From a checkpoint of a small transformer trained on Wikipedia: vocabulary 1584, untied embeddings.
Each number is 500 + 25 x the weight over its row's rms, rounded and kept within 0 to 999. Layers, rows and columns count from 0. Numbers have three digits each. The size before them is the row's rms in percent of the matrix's.

# layer 11 MLP down (transposed), 256x128, rms 0.144, rows 15-121, columns 64-127
094:504510536453467491489477479477490502485522510503525514501474464483505472454536494526440510489529574473522427483493491513497480518501510515478507487516498490478500528485520510483503494548502523
094:525520451475546512504466494474492536528533470545497489490498489504474525466491499492516511505500477484487515453506484517498516552513554480496466510489512536496520519497461497494481511500493492
109:478522552445488503479464532494517490524512503474459462519467500485509467507488460521478452529506499503492506494489487489508509498552493531512527460508501464485488540513532531513536534506484498
080:478483502484466509522504537512503455442480502527479495493517520516500492488484496489514514516508499444498534508486484522473471490519513492529523511490505536490502496526470498483542492457516486
113:535518508490489495506523486514511539527497511461545476511475473504501528524480466510525496472496476479524509531472488503465506461493545524488479502521531445467496494459524519507479494481475477
090:525525480487502491461512493489507486491530523541476532522478503452545502490474508472490553468462483491468491478501469471523507469526491501495489497519567522544490560527517487506499459512512514
099:515508482492504476521454497468464478511515511472494493542464480496495513457501511496465520478496511506507468512539523464485505504515494534442480481490556486551451500458490529485523485503512505
105:517463506518471516464549508488486479492508453522515484529504535515488523507504514543545480484511527504485469473442494458494496493480479505531478517438518522490482478482509468486490495546526500
099:508533444454490485530495536468508496525499476507524507447460508457517511450530500542503508458496496504519509494519517523498489490524529455523488551472502455520497537503540497468496479518489505
101:497482498515474476516523516516508462529468493448439482531541488503470479502493536512487508518489559522523471499482484543496464499497507468505483537495471551489454505502496523522521491493516493
090:514525484552505501536462496457518477453524520463522549515523523466517434508499501497482508484515522509504480491502465506524521497552449546530525479499501486544535506548481481476552513493511462
106:557539524465520476467522524484516454484528491496566476491486499488508485517532515480474465525512536483513492500503494491489541477513512481492473449497498494525457516513445501491454551496480538
100:508509497460530539522481519487482510531509516544523482466498530524485471535460547479472472491518504475485485519504516507491541489502488503527504497525515473518444496500480503513520502497493489
103:528524480464501483470497526536480500483431513537486473477488513503519496505527505501516522546520496520476512530547516518527550513530480485473477476471532505501491482461492470500538523527492486
101:485463466514580486554511514495520517498533526475503496495472462517476524514506518491451494482518502500502506443510507501500507518536458489501463522491555522530465531539503490544546518517508476
104:522494534493481464509480459453514514506537519514513525551512491494523478489506508483487505474516518550461519521492497519510483453460454495520505491552479515478474476514454490520532527513499515
112:520527495508517493521492494546498476527487525505470497533533486480530522484497487499482505486490522504573521520519524521526519501521513451454451525538537519541496505500482478522532500498511526
092:494488474513491560454528503494533498515515495504515513500493459523481545501476526463487461514509536489477469519559496481547527518478504477510536511522493498507548484488519499471431488480523461
108:516504506460537549500517508521482528459542521495477505495508503515504503474479527505488464518504490519475494500496526489489477482528471501503476489515440470482509478518486493494484530473522505
107:489536506489481505506484514461505534484516495487500545490478496501527466527515488531553514548483530454538464500493484493528490480488461503478527497501503515479466488518537495480489495539513484
102:509466481482497545502485513457513488517521485531427487556527507488517531490516504464523480487537491511480466486488479488538478481503493526502515500504500514472467601502515477436439515493528511
099:536520509482504484509546516472475503500521476514551464530516486498495472503512498542503468515533495509474457514544500470523506454456510562479439544512502443486501516497555500489505485504524470
102:483511506467505505530477491517529500514476479531518534515450480455491509517527509516502519517490496522490491507508469538504498512557498541446460509492511505507537499474480503496534525515499547
094:466445488511429522473521502512502488512510528472497465531505529502469495497477511517489459523473515559493528517502496518457509540526548478485514477490522500484479500536511504530545479500488475
078:510544462483533493507494482476495501503543480465498531495507512512521512481504495533510505484471508500484513487497505547504503459498506490503513486477516494517456546471474504429523466453493503
090:498500501480520487493504499487527504512493514579517502462499552536546486499486486540476499467457519469532512510490469476486521484504512479521496509457546533526502479477489508493517479511487463
093:504464468536503496497486515464538496495483504475486550529518538506500534490504524504486509523559514522486508552484506492476495502548501477477491514507505512491486511493493501503507507525485525
104:467498470480498518517479502500488515542508459517532490459481521501510505509436501476514473505497503500516531516496483467485476485455494512452525517535522504498444481513582510501511495529529466
111:432495504499539498498457499489462489508527478519521480507531514468500454518553502494496477489507503486481467484470488516480530544503505532506490505492471452469504511487506470456511510510515464
088:513525470460539497505469458509484518452494502490506516551469509502541509497512521455542534475509518556536546471545532516508522479525492517497474481512529512485495487512531520503449513475513495
107:473558460495527448520500528453492502509513450542533534521506568482481468527486485511487521491494498505507454498477509509492495471497468494496512487523455513509513484490518497474515483506488473
111:510482499501489522469479485460512506498481491518523502463530519478432497500536454501504511517523489492513496465491542504505501499488563438475551484520508514503495502479563477459490466549546492
107:529513515508434491491488503500496516492517467498460501506506526527497461446499510440493476497505521503498525456496508501481515490490476490553485484499493504468528453496485551515511501517491466
097:496535574481526492469492506499497519534511525489511491486504517492496530509524505499495523460490493499503490457477465538556513496493543500494502541506498496508467493493492582510496502519464534
105:484510511529486495534510505500518514526535505505495496515553515532484487504468493447490474483507472463489456510493447522521486498467526519511521573525500473507526529538498453466495501537440502
098:516515493488483521548475514487483484480475500489542457553486477506513494477458536475479548514492493493473482545510549521547454497510518525507493517471529460489488506510463534510471493527469491
098:525470498508537458503509493463470556494521499477513534502536513486502513505515454479508501530526514526491494526484497436542463475530534518504502527515504476519504474497499517474468523504463479
107:483500526475457504527514473499503431475497512469518494529501519528500546477528504500523519513463537500475513529505507467507510498501517471542512525534467482553517516523444487507480522513521473
098:562471487525505495527497528488454480500504492498503460512486447476486488559497463487516503518520466472519545540501504497519502497474469492475502500495492448514502512520483547464514450498555509
094:517579480497517529545471491498494487519505548497490485510500499513468503502507489509523537491477467484510503524490520502526560439498503444499446493466451476471536484483476498532463516523530480
099:505498460500550469511466450510496448528486505519483542502475513525501477514472501566422490464477520534471498491536516492485527458504473491509552511527509479515468531505454520481486477494529487
088:508538478541536471493494510506475483522498560565524534501474508517498483505499518490539511454525499558508535532525487536523517490528501507483521508500467497493467452446487513508528500531513505
105:482501504507511508484489499505479495532510457539556479475491521497504469513540500529503515519533460489545449481470492511509503533518530506557478482463485514525531455471476542481486474487450521
106:488510516456481492519518503551487529516487477478518489458529514507492481528489502454516483461469461508479518467471486511487477513493528465516517505480506544493476508505486503541482504522545489
108:500517478537484507485502546453494535453529513521499506522502487507479518508510494548527470510512467435486507483495501508492565550506524487476475484489489531513501552507518496486494546490448492
095:473543538532497490481510488489520482541510509522509487482491485513481514491494474500498488490487505475497490475482458503473511530512506496513567498491492534584524431480474480553494489495546508
106:502483494499495551504486503549482479466483472457445511502458523522502484506497494515522498546505481488514526486502483457492481509538521547508513483509493520529458538479459493481514487514480455
116:500479509514473501466496452458511484535489449491481496522511556500527486486459511472482516462475517495454491495474534491552504493459524471481508492481506560505520572490483528484498475505475502
112:493455490505453523480536522507514471470500506484463485497521532507527520478469491519495524519532537467493508493480481490471483524526471478476518508438521529498500493499505520481503497461486488
102:493522481510506541442524516490507501455459457529508490500456504508505525495502504491515524537491491502504529466467479469471477500493459550537527439511497510501443497529507523517512542489489506
086:516517472518495489503496517488477506517534496474454502537538453502504484516521454502524522517494478511483458508483490448489484472491478511535511512514485532491481522521515481511449529492492513
086:503501462449476498529496482519509512539478489548503516477497465501528513513477510551533508459473462472502514498520494470511502501498519539468497496555489488470473516472540509506477467509477526
097:521500449479476495499534491505479515494532514461497518495510483464508504545494470496550505495466497508501488477541473487486505494489473454532448481535528485499491476550527483500464485492483493
104:550527499491524497475475512511472483489452534459478507519519481551444501546532499498473463481521495491477492459508512521522540489495518453484516523492490493503509467519534481553492497472510539
096:443500518502529511510494506505484553519486482504503493488539499529469472448522507491482491515557478499511493451467507487507506516468521506512438521491463514481509539475552478484443558517513487
095:518509461506476466495530486516454492537469461514511448482509523502505509518487502566513519495450500522536499481551538504510448475495522520496491513515517520498516558513481494514495484473489476
099:513523470530555505486437486481502501470502510506556497517530489512497508478479475492496455535510519503464509502491462525455508494511521489489511432495479473492488522462513505469508510481515518
110:458463499499521446519509473509487492459500494518537509498536508487469538471494489518456503536489506516524498468505485511469501520504500480481499527475536514493469491514492499529542506504464502
103:428506466492490527480505531534450540484509524461499437504478499504532486501477479505528490510481527517520508489513528488457467490481506509532496489520514517444539479523512479510502513519475515
089:546502463519528483531512489507526496559511526482527474509509530517469503513456513487491516508544548498489448502475472521476510564503508526536468466466533486498489456509528506440483491524510461
112:501550516526496485488486491490498523526519501525494513523459493528484483499500486474456494483470527461486507519465540514476434472478487523520526503522535514485482499510486519540506518516514498
107:461499486469491500456523491522490494488520500497483477502468483446533553418499502478530526545495494489543515507513568476499548520467536457435506556512503517535484496517488530543517488506500485
101:492501452481524491493451472497509486523473547493525510500535470522504499485471451531513522488490560499503515532516546488476494476474525478503477473522527488538487481497528488517478488514509555
091:500491449513487493504492549532474487476484517496480524515503525516500494446515510520479508530532478523543500470524494500484502511492460560487495488502515514479506502538458514460549498484501467
107:538492538465496570502456471470515521475475504488461516486498509528527500504525529529460545500514441524529506505473467449513501498546503451496482529494468505482510505493492483515503498523484499
117:493498562531559501527493478548502477493500499511495484517471493474503504514502495451504463498506502469499501480474497522516512466477499513539537515476505522467498463495518509542538489483497558
100:516469542463532455527524461492490492535489499481496454462538502492462483495536490495523503483455486496530497494488532475515521511508479493491483493527526530505547502481512471553533498518482492
083:524505516489509523488465454446490477479475477504490500559495517534493482505523484502472522565484528494478507514492509495547502504505539496508468491480495515528544511490499515542541480503492503
109:482485457502502522539498489475495501477470493550514429529539488491454477489499466484541442488497538548479507460496520527498482505517439476508515523518503491506457542489462447472541474501505499
099:459430490474518519515536508519434501496505486494480482502475513490469474520484543493477513477491522464492491579491507490497495455498495507472498492488512521499497547489447469511485522479469519
116:502492488448479485530521459531490474521495514515460492524495489482494528522487467468493494490474545531475492491490516497452506517481488527504537468492514505507497467467505499536514527498484479
100:515496493469481518493519524517490496509521486496464533507498487518541527463519466526536473532480492494557480516498515506529549530506520505486497520485507495515480510500445492477576454468504524
090:509509475507531468515533564469508486490486471471497494465495528469498496498493517531478516521500529486539477517517473481494498493507568554474548486500518517531517507498486502487497495479513489
108:530451502495503494505499484432502506525531501525503495538510541457518477495515464480509530494556505492531450538493514538445525437515511523523540469529498492514489501481497527521489499513499449
089:526467509521476516496529502479491457462516487466504445512494528530492521461429497526497488494498479514517527466467474476485508479550477526513522487444494509525485493511544488537563490519503489
104:522488479488495496490518485472493530480519478489523471548533494521507532490447458495513521483472522493484515471497511534521450455483550513493451543523479482484503519496462466450477488495501525
092:515504539500502513508529481516495491500506506535547505494479476481527472480495497512501472522483441474477500525503516540578539522477501541465518452524471531521513479493445471510457479507492503
100:516502489497503504498487489507491502513511463514520450528503482483486505468530479512475494508471511497517522473484477515524466480528486474484448492505522495512522543452460475471498488509513507
110:537509433497473459507516513489526497456506515512541493486527480526496530462482524520522514441513506520491530541501507491469454496513502505523513506521479544490480540532465513490493497506488510
095:496500492499541501437422494523517486496472458487505523563501509520507508494498513494468476507531490480476529493470482495483512492458474460492552509438519469471539488528529523500482541543466510
090:518523502488502487516536485448533512464494486493514487475454509549471503498522531517528505518471473494513478479476500452498466523498515475542524499509481501538518512513459484498538502522536514
085:517514523503491487482536462462493494534521558528530468481481511467503502549450519518496528514440515493507540482492482504529474478500532499510425542496511491478502465515520507536494504530490493
108:534510498505466531516501489507519485497496511480466507525503510491497508504487475511530520517506509521500461464515491547494491480527483503510509481472503485501499490479512542460521493468507468
088:471474526502552482515505512505568452515509506465476507514470486493528533479517497468437555472548478457538496537519489507518535500475490473519484495485523510476466530496508515510510523515487470
106:506497529497540513512499514517498515493501544498478461486478535515527520518543484501513508472462486482496505487467504497528451497485508577498454521471531478448494516516516540484487552466491479
085:523476456499541489452468467508484504493491472515527504527456503505470482469507504472482478512488508545487511473477500540482523524490542477466516511460505522498519516472534541493507468518540473
098:513477464508542496462544499532466531487492507502516475490504453547483546506523516500475522479478479483531491496546511460493474483450496488503447510491554544489480489517499446468486494503522565
094:482488477523498452499503478521516471490513482518474494550505496522487507468472518500482452502474514499483507507442497526470506523525537507521551535483485471541481535474440499547540512524518504
108:472501517484477499515543513513498515514506494444488541497475496547488494507491528501508492504515495476500499515487474517498543465513476550486506491527427514480519523503483491474542481468511488
109:496477523525528513552481496488510517499491470493503501509525500472485502475510494511487459501552485487494488504490466498511507487512527488456505508520551503488448529478504516504517515554448547
114:492545473525499520483475522494502514471484439531510524509514488535485515508488465560519497467498483466502509511514485522512524484497485491458488523490480524465493522464508519488482454520500474
094:516508495449538481473501521474495518504487499487490492511529465509505485523483470492540433460468495476481502478444512512491478492467499487493516461479483486517504494490547513510458518530487514
099:491477524521496490479491518533516520475467502505483495476512516440501491500541473523477490496491465537500488501465474492509483491555464549499495478491546491508492461518504466470505506474517453
095:463487479506509537490469504524510454487482503493506476534500511498474550543548508490505524498494501530506467465504478490502494481505506488477516534456526530521500531544517509540463501537517520
097:509493520471494476485487488507490565469512496533494492506493471493535495490505443519499482520456493522541485491507526526553514469460517467475510489506505559518486510493510498490506481507528530
107:502503533514514451509492515524518493499501548512491511511491467505525533508493478562491477521515523504509542464522508491475474522454490499474493485505480451476486496492508512514508480488493514
088:514503455487493469507530530532497533461495491499477516477486514488490492485474498520532487498488489528460507500461503539481508492507543494519463476550480481516530507484457524496529477481529508
101:481505484514522498532510504480539492467526511491483500503533498533462446512463506463441455501427528536505485477512505492492508484527487455454499520478505477514478477481490505512505471506480539
116:450480537516493486480499490482509502511485494461530499535503534468514520498503496494512474488473532533477523482451538538501509523505526480472453496456571485504524502490461488506486513483508536
122:481526473500510515493455458463508552490483506556503505517483503487445518509476464485515550482465520499511500520519510503526487514470476497508469516476502518456474523491498500466509423495492521
108:498484499484514495473475509486514495521479475472512455500524498462506485524544491464505541521482480440476455518503527498529473469493485531519479507515501532492516489469541488500504500546519496
096:496505438506511556505489529486537531480534483490518499550533517485489482531474506497477520511520482519512515505486501485536546462490464480501524495546512501480514480524496473456499522552506504
093:553528517485470528511473478538492490508475507453466466495543501501525460470504524485489565511492497465517525494484516513470502464529504500477512497512514504489483543494509516481512468517474483
087:506477501517512496510442463482477542499466521545458470481459532514495469457484568520527506531539489491457458518488501511478487472549455520492502499506518487490505486485497503499531487527492512
108:511508541478462529498516505456456487493499504505506484491488528463516493508518505503472513518530488513497491508466487504456495458513511521539528463493521508525520475469502513489541473472514481
089:534478489536468493466524504503511492522497495518502493504532503502533470495503522530482567466500503493502518507491483490511504523497496548486486506474478469544546484491450414513529488514489479
106:494536524489528522514497483472451486517515496519457523527504518469503468521451530496506464487468483523505499522490493523473496555497429544493466486514488466542462527506479482525550495527512484
# layer 11 MLP up, 256x128, rms 0.142, rows 16-122, columns 64-127
095:487483547539528486515517485531525497525477515478457489506539517518503536531487499506473487512477492513494489523539474469511508522487513481516492505508502503434470455520436482470542512472482526
105:490522475544501533504506512496495498530486485476529512481500516431511504513459502494488491506508500515495502488533496496506504524473500453495526461473485534454509521512507490536488516496478476
092:513534502542489508470455476532500514536502518478503497499520494495408487469518507467474501507494520518509503469500492507523508506435482519486513496503452500519463477466503516492434492497524507
108:444501533530481497475456492484468493513485521535521516492507529456484487470470562487469480509493496515481496479544478514493520468494445481463516493501491481521447514515490531502523513486479489
095:494510477506500505492493467476545505469483462481466481503474475493482494467494486529506489514511540520484489489502477559521547544541512494524478474497496494484475447484531531502483508503450496
097:511494558531481476533493449534583529490515509505537537478491508485474480510485513494537488508510479542506515417463500499469554472499438487466477508503489485479538507470498464495502525523479497
105:477519487498565467475495509471503484518518497499496559507500525542492519514503494465492526504469528524504479514463508495533498494509443482518540512465523513492498516492509495482465537494461525
099:500517497512460504475507508525492516522479493484503530509532460503455499558495523482502512524483498487521508504496488518461474492461511512478559468497501490513491491486503526517514491471488473
101:448508461499543486497489532510520494536449496524508528490463467490505456536466491512527507487481481520539523535512492490550486498514514478499469507449547526464503494494446499531537506496491505
090:468565510513531491498572499495495499511483514513484539494510473499489493494450474504522464537513483555517486513498529511488517522521512503532480531488520541505470483500465498482489509444537502
101:456547489526495500493538523526479469497479494503515494449461527484489463465452485541532479458478513534480493532521495518491455555500508506522479495485501519455488480521492464450481487496534482
101:537490506492505546460492467519512481476499493473491531499541509479461538537472500442502524529492497564545496475521485518477486538479458528483493471497506502518476486511499477493505492492462465
100:507563521518516539495478451464495491542508492482510480511503498464458472507512498450470468534488495493490462521523497524500444490473492478520534504481501549506519509526510457504467501493496451
102:502541517510493531495466530492493505517502505466504541502505537457494469476516505537516538509465529486478464561485486452516482534497468525482490473498519478514482470521468508468489517494453472
105:488539495487513550522448497475487485527480507516520524484465495493473486500478505561528518466485475504511501496543497485494474492498497467508489513458463488519535556523494494511516518504532486
100:486500491525510521504470500534571471461484459530522528463504514476452523463506506500506549493530449466459491528487511510490456479534488482516531509493449488463482468478504489484517517491469474
095:459526470529519515502489489480513508517485484489449493516523538451502460520504465494553527459491473518489505451516477506514458484473498509461481525508534495507465480505490493526480527476500520
100:498551543509496497479450521475529520521505479461498486475492498545517533505552476491531515571491519492491477510510480506486491519497467449473536497512496501489531534483495519506487481487475468
103:495513523476494510524507486510484514482503491556502495499472540494514485501490473479493523484500489482518483565508524497516522496526481430525517538488469470439486538473472507515500516478510461
100:523452488501498517454507495465490498493481475508521532466484504512464447510487548480564507507496483500533518543500537481527517541507533464531526468514571521504485463479454525526538504468504498
100:535518508515552490477506480504544508506466466531485507506485518494514513538468458524516512534512480467497544510513515465492512530520473507490563471508510506505500473504501553465491489479479503
095:500537526503504510515508499517509503470542489511514483509481509534501511525497517541565507505489507491516488439468517472526504512462497455491540493503495477463500492465500497553483459522470501
098:493506507477531494494528507506525536501499468495505561500541503494479478524514506547512493517474508529500488505506461500483494502511490519488516451518492495506515473466469503471521535504517497
087:505516508503490522524512496552526484518496537490428501502467479446473530519509470468525490476510501538514495505498478491540538505495497469499461539462476557504510498478499518511488481504507511
088:508494490506525529478466468483492515497490474455454480552491481486498503513496556476491507527511477507499479476459479486503535510486476517498489476523467482487501528468538517549458517513491444
094:481508477502559505504543525539496443471526438495469493497514479501468488551470504483498451458481516569499465537502486468497504514515505480502514490491482485533498488469497476513518486483512502
104:502502474490504465511483484530549467501503475536514517496559519500518447517540558520467504476496489512473473486503489509506513504538495517497502526502468506504504546515498499447529470470453492
108:515534507510513510514496480475520501520499457515532468476441468498513465519466487519504502490506522519553504503543509498462530518502530465547481497503492529488472506468436509511495522447485513
098:505502530494479494535493504481553509536507441510493536492564472523477481531447508501511450481467482519514487494481511525507511486483511494460501482461533489508471434462501520519474492480475513
105:509504524484508506512486485547513513547491488518501514475480490513491472455521476526500533499489469485536550500524520489497508533474495459536513451463461491466494511472514462507518453504499478
101:509504507480548482502513497525510512527473480533514460449500514505507504528529501533468475523500491508522500526523476539534499491459501485512494451459472497473487511440487537457498484467486489
103:494501491502497506498517546500476472496443472556533501512497525497471469537478493497515511518499461534531487494539499499504503538507486467506514495525523438487507496474500510485520496482533535
095:499518464483488486522478481484510502512490494514515543498508455490510469508473448521511528523507519513494507536552554506492558533519442480534494467452472484505492550487505461489491481509466460
100:502479513503518494488480498521499535537508488539480510494490500495521510496513484555497514545515482503470526510574508493547494516529505484498507508469517505437498502464479513533550499473484533
100:511487474521536485464529455478488528498483463509502507515494461510480504530501474508506507480509502532499565472504546488494491524497484532496528477510496531500509431500506515450491516460526504
096:473530496559524487474507525480458478518526500499501514495539471466519468524492448531503543488476491506527466482541510549488508461474487454530533539506516545473486505508485478521513516503515511
103:483487511506500496512524486549510480501525420481478465515505501469533422559488503475534500430500511540487474507523496487528460514505509473497502531494563454487491477474493504511470539490465524
100:507536514521509499467493488477489495497512512537512547444466522502511519509483519532511515504515508530536501486518509541498515510493468531460479465485472502513492531547530502445456499499494448
099:468466495505498497483507493477560520508519469532466525482511510448486497526497458513531533517489500497475547485496470494457471489510490495565530493519558501499501513463490490471524520478471544
103:534490506491491562485488515472494568524491500507550468499556489497476479535528482516535518472514451474533508496476498489512543478502507498488529509479521509480499453477512490467474499479456519
095:505538476489499517546477498512567516511477437494482474442540538466508500552475512506469501514471443494478475503468530518499495530500544480491494457469498527488500502487502500484497499465479494
097:488510484472508491495511518467522524501458503481458489504504510495464499507495512488464519531452497510485502499517507470500477504521461496523510486544516480475444475512551505532531475475497462
098:515541513530483502454451456521511499462491505505531490495487507512510464501498498472473494513535512533528479528522516509517506503471491526477521481470467538488485533473489487486498469475532515
100:520506544482469492509500472522511500500450470558512523485492489504480448500519503521469518500511547499510508441529468478521500490476503488500494506495489496471496480475487506509465462485520482
102:479488476484544518506508495494500496526524501524482550501495504442485518507511489510537496495491503551483558506519511441523482486518449505458498564466537490494506514496493525526504474488508502
101:529515472502495506499515452523496497444499458496510537505472496477438481499496479489558501487493479521510488519526533497511484536493524481478561514473547484491505510536505484535509497498476484
109:540544513484483531508496510548494488482485506508502530467427485507458524507458507528510535445538479509492501520521496513524485529489469513490493477491484513505515499534503515485508488453536468
104:473492507507527517475485502523498544476492513480489498457482497469472483510520516469531496480475462487501530535510506479534483561528482464470540494464473532459517563482471494504510500500493508
102:475532544489485485441465493506529523524480468522507534497503520477516489549529531483504536482508511529536484495518541489473535535504495477484507524520491472494495506491496475498554509456506442
090:526473467480525512477520468495482518488479479552515501447462495484469513495506520513507511486534512500498483519494520533472476541486510500488518421499530484494456515489504541503549516508488502
088:499527493500506501486519493502533515523490496482511519506478497465492453532487506510484509466500507531485499477514505468558485501474477537485500490508482529545497517467499440473551497484504494
103:519497515519544492495478493487519508531479498545493480507492529476464447497458485490506515516484479530472516472500483510490541559501513493514513438479487459543457507482481542525571545478495508
095:471477495480540555465493491455496464562512485525541509506460511505544517437480490537503475507501496519543518506552510510459551498547477507498483463516473505488450526469489540516498519486488462
094:557487491472529504502533499477537503501507491514527493506448482478509449509515474530524520520469498498505505492495494508454491522530480445508578479520500542487479511506506492463509472468495516
099:481509527506511502503497496473521498499491483493489514469525543483486533468451492514547530512542444477478534501482511530488536504485489515517483488501530494405478509482481462485499471478520489
100:516528508471483497447450519474522479518500462482491512459484512504515517547520487496552492465520488508523468497534477508511474539441479515521486517498561505506495499494488529504500519488473464
111:541508492521504521479472476487493528566530480537493481465485473513493476511491470512526501543495492537538537446512445468462538492492470467470498499510490504482473487490518478479509521488515521
106:501490511490520517532480501487532501500497501513488512454497537490465512559464479531456460536489519518479515538514494500486518513501445472494521497512501499510487518512451504519515558489530454
095:513521468488500501510515510504512547549469518502499532507492473463493507506481490477539545516484483523528487537479500506528504533508523494475485444485506497484513529471477535494520512504505456
105:548507467522515543479487495471489512449504486534437518538505498507487495514455512471506469481509483515526501498507509516502528542476467488528504480474476531517534505499468493484451521486422483
103:508528466518479522486520478513503481496527503517534524443471492521480483515509485539489511458471509481495504488497475560483503494528510495544526474490492510487502516499489482473481521488509520
101:521514549490500474480517498536517469494494488498510486489508525488491480509535522478498497525519499525496454515540437484475508520537451477496562540525492522480487540484514499460513531505527444
098:486529501513518512485511489483544522541488526518514484478468507470467500526474502526539464450515527521491517475498470486467527512475524528525518504540497533509459504469502510482541476501495514
103:483498507540482523511501478502525502531449503517527555474506494484462505490510464513485490514533520515511511442498458512488532446465445509521522492464511487484513490490507507503433481458518495
111:518484497513523497487487493506488505471489486512535502467499465492511492498486510517512511497520508533479556498526478524479534537495473493507526491527512537511494554462511522448462527484454437
104:540481473503519549490434518486508459500504470512496517469496507522500470474503481504525503479475461508505523532502477476511483509492469534492513487481542447504487506460519504471501431510497524
088:486539502528514524514528521520479543519545490473481486477523494542484506493508455516501510440486501500516476529499543525452483497485486522465470497494479490504490483439525483529521511486521525
104:491531552549539501485494471547495523535500465466488495456479504465534507491516478500497548484531496491518474448525502500512528458481539472512483474472476535514489474530493465530480490484484491
094:501458533495499513481474462485488490513488528518512475508480489491504480524490501493439543522459523483499526501477520510521484524508501504508486510459516523500503501554472517488443483522503501
110:503512481511465496484533494514542481508536499504496495502491441502468450505530481530472492498512450519515503501486481514524485458513495425555498520491502494454476461499497496503520526493482480
101:532525506527520551474504502523479503516472503546498515520478493471498461504520460489536520482499499504515543481487520470497498488462506506508515511482523501490519488549552531546460508458487465
100:460480548516499508488494519509513541517485507524514490459504517508472524545508493460511512432495473509481500476479470438535459487482511488504481494466497559491459495510459518484524492450486468
111:490528494496484499495478473506493476514463509473450503496481469470451505514484508561512481472466479489495494502539484463552526493482523470502521468528481506501512452469515543540540482493498505
090:486534515455496487503487529486558485545486461506517526474492491503495515551501470540480539470471517528478488485497460523509522484506451518536481508530462525487508453490486531500455463487507481
102:464506516460512518513468537492521510489483471497526519443500547513515469498451536471526468534481490545500489505493521479505552515511455483473566491517504511475489540484522532494515519501495498
091:514572489498473489473499530493513516488492465545493564512514497521484495509472429524511543498482547516527516475515515504490464446499462470514489534488539494493510478489530539498512504488541465
103:475482499484500517486505530476485551494462501509517529507462471476452508535477499491524527481496473544482466531507542470471489503501514498528566474491466513494443500536546530537505467483504485
109:490467519516500516462495497505539512518523504492455489487528528507473489508494521481495495519493499551477489494531494471505551431516444519488546514517485506489516436511500533515500486483485489
097:508522501461516496504561522512530540483475512506533512495508518507501489486481548479512497489494500525486503537520534506490487509522514513498459480478546502510452516432472479501519458471479533
097:466525472498488516505523549452478508531476532507461517500537444445502456537483459503511489497489482472520541556517525483518495503463499497504514527483504516551469517497503493534458490479486504
090:491526468487489486453500499429480514520443501434514463511497490524524526501540512502507555508477524570523484468497496488494488531503496502493526497487493540496499476526541482479501515450487498
099:481560517509515495475472476497508495501459487532534506473516512488489463521487502471513462498446505503500512468528488501475478479469487521501516479543486483487519516509509492465480478459500470
091:486491546463476547466517539478497567471508454523531451505486544484481504515513499554504458500470498486484554520476491507514466495472519509482511496482455515493469484484492474470498500487467541
098:496542502490485506502519485422489493509517464515508561487503464522503494511449504531494557539477516499499509503529495498504525511502460477499537491511451487478524476502481488516465511506470476
095:502501515482510491530535533551541497552485519474421530460556515469514528542443530494519509477491492508505473526504489474471493468549478487507507471498491480546499492494465513479512543469471485
098:488505503528496496518524506527485491507519454522481516543487510508491415509492531491469519500523449503506529535480523485516479508539535480505534485514469515492491459523467530541493523524466481
094:489518511547488506497520501482519530480497523508474528474511506477484470520519449460516484481480483543548527533511491515519519512508485466515510495493513562468509484507521528498519538486501475
105:540552500518565539492448487487488492489479510512515548502478499465467458511533462504487507519490503505508490519527505465484485532474482459487508534512546514463545509517532499467466464480510501
102:477489489492522548486499483499521508521494498492540527502482488509520473504547504495509546498485523502488540529513484459528506497461470479513505507478488538495465493512476497537475515484495465
116:487512496483521495490484508511522499468493482535527514481493431544508486475538468542502518509437497503513544489516477492511541488497490490470516489440485492475454462489454500526522545518487438
095:560520530487522502445482477477519498540473483519517527485467503542514500523541472524512546452506443498511550532499525511523517532513528421474528470517527492507495490488487532517503483485472498
107:469486485464547501510513496490543523489489514523494541516465467526474479530477511484516465478502460503514514563523499525514552517496487502527511528492502487526496531481469510538489510511492507
096:476540493499487516520540513515518489510484477496493500529488530516492478498485492562496484495471495519504488496472511493474533524490503423500546454560505483486455507452496506541493504488472475
098:516497516494504508483498469463488534511456507472481510502522453509523500515508492533550523524501481501506513461517529476541534555457480502521475484496484528496517479474485441507472513478505509
106:481497507533520505515488471541554521517526497499546528466528484498479492464456531472502495493460457486463535490490502498509585500514507523509529502488526478466482504476499531504503512483500466
089:508523509481559545509439461488501497564486513508504475518496503474505511510474496513479501478487462481526455515481512424516513514510504479486528500490542485556449516524524500480521521496478486
106:509551504521476526504499467480498479485517477538503516445446514501521480461525482510531551498538488503505495450517518483477544488475523512537508481508521549467510496507488463487486542496513493
109:510508477498489542464525491508472477533521495540538512495480507477450493543495509497524548463479496532502516526545491524550469498457481489526489537427481481519454493478497515532469530483450501
112:521516522502522537479423521524523462524488473514533517516479449483501466489499479521517488520516475510535541530518492519545488512521467461470517516489499513500455480524467492542476517532499481
108:507546499528507504506492484544550522509502480527483505500499464505462499525507477485475490467521537568530513475503524526499510520503451489494529489497464471482520526532517463456502530497500473
100:496528520527501489510491501491514475529532495564495521457487491471520495473516460524540545471507492476518486549508545486454492482486489502515475500481496508487479506520461505538516493490502456
091:487519513563492491478487468513529489514488475483522514506516451469466528461520505479551471502482528576474513516546486506525510506503520534511485473495438493535500454470535497542524496467500499
090:507529510481527497509500456484531441505517458502488520454488473527488533512547504511482503507445512503478457512499480437492513542481490469511485492443516480513480530537522485500463506477533518
108:475501522478539484514491522541508525506500486499494544484478490458476482514513466529510498498506488471499522495554498516476522462505465482503500524495484482524526533511492497563460520481454502
090:503537480484490465527474477493452524511506511535502519545509500533472518550488459480503454506482496511501448509493545522517492480462485479492522463464485501499499475499521548481455488494500478
105:488548458536490512516553481519541486503471483470495550487481483482506462478463514481507532469532479499490487499514500482500505472545480474502526528476475552480538505511534504526467496498473459
109:521518513520490505510512502488510548545476516512498576488492494501459502517494457496522519531504489489520566477475533492483515483486487515514509508482542500480466523487475489488488549528495479